Each number is 500 + 25 x the weight over its row's rms, rounded and kept within 0 to 999. Layers, rows and columns count from 0. Numbers have three digits each. The size before them is the row's rms in percent of the matrix's.

# layer 9 attention key, 320x320, rms 0.103, rows 187-191, columns 0-159
092:511470440465429509480524517515532448527501510503516536479475523530476504457537487461500524493546480497480543514475547477525491502524521537538468499501491538500520484503500466508502506536525488531487489497516479496484485470501544527480473525510526486491511450425487523495506531540544489495486503505500509490513481527499469530520516492449482537537513482532527510484500503545465515471485489517559504479487518452498506526516503507514509526525491500499467475506491499472463449506494501
092:500506549458512545542490481556467496501523516539464474504511528482510493498471493489481498513509496504494503488523497488521494484503469498475473502501501538480546499541462509500534512541503488477498488544477463492512520501515546519522513483543529508507473514514506483479484560505519518520551506502536531525526475447478500490506490495494518528506527496500516519516498519532531484473518526494486473524504493512500483513494519497477521526515528498478520528534509465451491513470471472
098:529507491498496498501468504498444477500485500532508502499454476444517502535461510486439454477485476503471449469522519472527530492504489481473506507505487490475500530487516502519525526486521530540475514522484497511517520501509513488480475447518493536493482524521540489463520457497484504513518527514490536501495502483537460534504548551491455523541463518499509506518570532518532478480516482499483491507493505499498463457509473534489530575508461516498498528530522551488535508511488504
089:525508488449530500524459485543549471469495505470473503502506514528452460482534525494466463496497460496491494504510512499496497518513504506446492515522513500528552467495542508475525501514477491495538493527503516477486519504502559411504495504517533490482468482488523511522499481510493541515492535519475508465535509506515532531492518516472521533487498504477524458523501508531502524526471459528518507505526461508459485511475495460490481466519470470505508531498503507500491498499463482
093:494541512488497521523494515486500521507485489480493536514442504498484509507498501496571495502477504486492529510483534504459486477543477494507518487481528468480490481512512507515482477499481493484501498467551533494501505543503515508460471520468479492502477516505538504509492494510472478479488502505569518472506494511505551506530527488501470488457510482485510561457492494499513489501502473524510438518523504478485461500503497472500495484486508541545458465496520496488449538492527566
# layer 9 attention query, 320x320, rms 0.105, rows 188-191, columns 0-159
096:483477526511439545504526487520527502489508508467486453524491515492509504506511486491500502535464512496497495508499424492501480525540555530471482514494475521536522503550491507496476526521564480538494502509472504484510503523523502482506480494519515518529491467514494510532464548511450510527511490489535471486506478504508463455498505525516480529477463501520490476487506489527462518538531476505510514475500496579501535523468498529508538515471558485535475509497495514523520502495528511
098:480509512488467531517518454461478516459493526540525530493509518506537474507509517518508508488534529467529465500470516494492513497479518522525492524525524495497504513525459477502469508513493482499503524506470500519492504452507495527484520507470479483542495511470458493478474498525446538594460529500505493496536505513497486482483536478494513509486486513521457461508484483454495528557475538509527553499495498469517499518457555505504507460432520501519438496473489490473516500467487453
102:520501475531465516476499497454517509526489492506466423538464515519496483507497492518516501510466539523502492530496479493492476494497515490515499494510487496505493532509463522523479502482513433494477484481464496517484514500491481505490491491515548482539497470506511493491465534499503517479557496490523529529504488498506514459499501513486521486492511517516530474555482488497501517535493508488448483485485547462538525491478564550531528505492527500485483532494570512495485485499490550
092:498501551529512493538485500508480531507505505498528510479515512500485549480530494527501537518530480520469553500523520492560504497513440538485466454501473456483484500475500507495535498486480462496499504474475482526509512508485560489545508479476551514511486467509504434490464528466500516522452519493475505463537489496524501491521474484524469498544468497487497532472484493483521506483494496504489498506436512497503501485465487499492485517483479505446493514514478483507554502503511493
# layer 9 attention value, 320x320, rms 0.114, rows 128-131, columns 0-159
094:514482469513553535498487496473497490493523479524539483504475486509505481517532504479503493469526452490525505478480539457510493492510526495503500506520493477492462473468486500530518506511479436460509506481477514475524498477555495515522499470498521525492486492463479506473493536514506500476506506521515483448456554498443466484524519488489482512516503482491488493502423484473486528490531537539503541485552529521515486491498541499523474510521513481552482524534536559474493501524468521
093:494471576463502510523473471481499441538420518507519500508491490547484484538522513502493519552500508465449527489501501470472515508518488553496482500510516532514557483547500495496501484503483519503503507485515435489473481525480475457495510509471475533485523487506510507528557450513545470519504503485520531516546482503527506455488493507495526491495470475509504464486548537527533518508507504504509497500476493526529504462483468485522500490523504479518522457488471497514444513451489474
088:517481504496483518517486456512484536530502473455464488491475497551531472539501483511515507441527536513432531463539488496483486504483455478491480448481488474544523540497493500498520508542505514495507492485487496521459507516478495470466501538538504514481490507448518494443567534497511493507495508537467522457476542530487510496461503449473466481480535471512473523515476523527476533519510460512505509448496512478493507514476520493471491532459485514439499499492509496506559511498513474
097:426540530473460454492500524485512493489520493478531456479448489485522514500492534488518527529521511468470465480464510492481508519497479458489466545514456537518489548482546488484497517523501560492567501518469540493488463506461484478472473485445476507510528496507506487486518541483476487495481504489530479496490504539503484465518527457503478490481523513492568487490491525494458495516511469504479541544530503454517500516514498525501527434492528471474483549503490512498538485460501534
# layer 9 attention output (transposed), 320x320, rms 0.113, rows 128-131, columns 0-159
098:531517455475488529515451517495480505469520517503464487477481500493502512506494484469535496495477501466560516518493477493537547472454518486493492498454512487502533495478448493515552479469522482530519483501497512493500514518517474473490493524482526447506524496561496522489516486503489509504487467473480488549497494517467483494499524471521487484495498553486484476501505505488492511498540494535467499541496480497469508495508492496472493533509493508503449452516465474452462479529481508
091:507530497513530556475470517498546524521470521540526555531464500494487524486496456507519535496497501493500507489505534505528500475509476509519538536465465531487435560499586514460549543524500527485491469471491458484479525482481480504572521482488520506502535511470484511486514501495490471474503483503513496540515471505535484503503471515517507527506529449488508524516509437516479496510527515522520496507472528486473489510500526475490471510469513516466439504494520499516495549508505483
088:521518528510473544519549493516494504488486538537502458471531515543529466477498526492503494495484479503483524481467542504487526543512463540504548486512504457565530463529513471484479512471512489478468451483498508516482449509544526504535496488491453504468506551542483531490530499475512465515488514490463485511507463517506500474471511549540492451537505545490462496512481503486488504481502521509489532542500501528509505486499529456538548493495503480541518524469526529507495499490500482
100:511531532518424486522546530507474451530528502526487522544519451483506534519478493496474488544479518497505474491503486484484538490541496486468523492461493530483521508498451512512504534470506522556535487529457446490509508494515494529487483484494498530494518506508525492488505521507503484486505506511490481491563506478560528498518473512518559487468553534529426522516512514486496506497500502490511491498531512530476483492476512514477510504485521513507476533508513490510486485486493515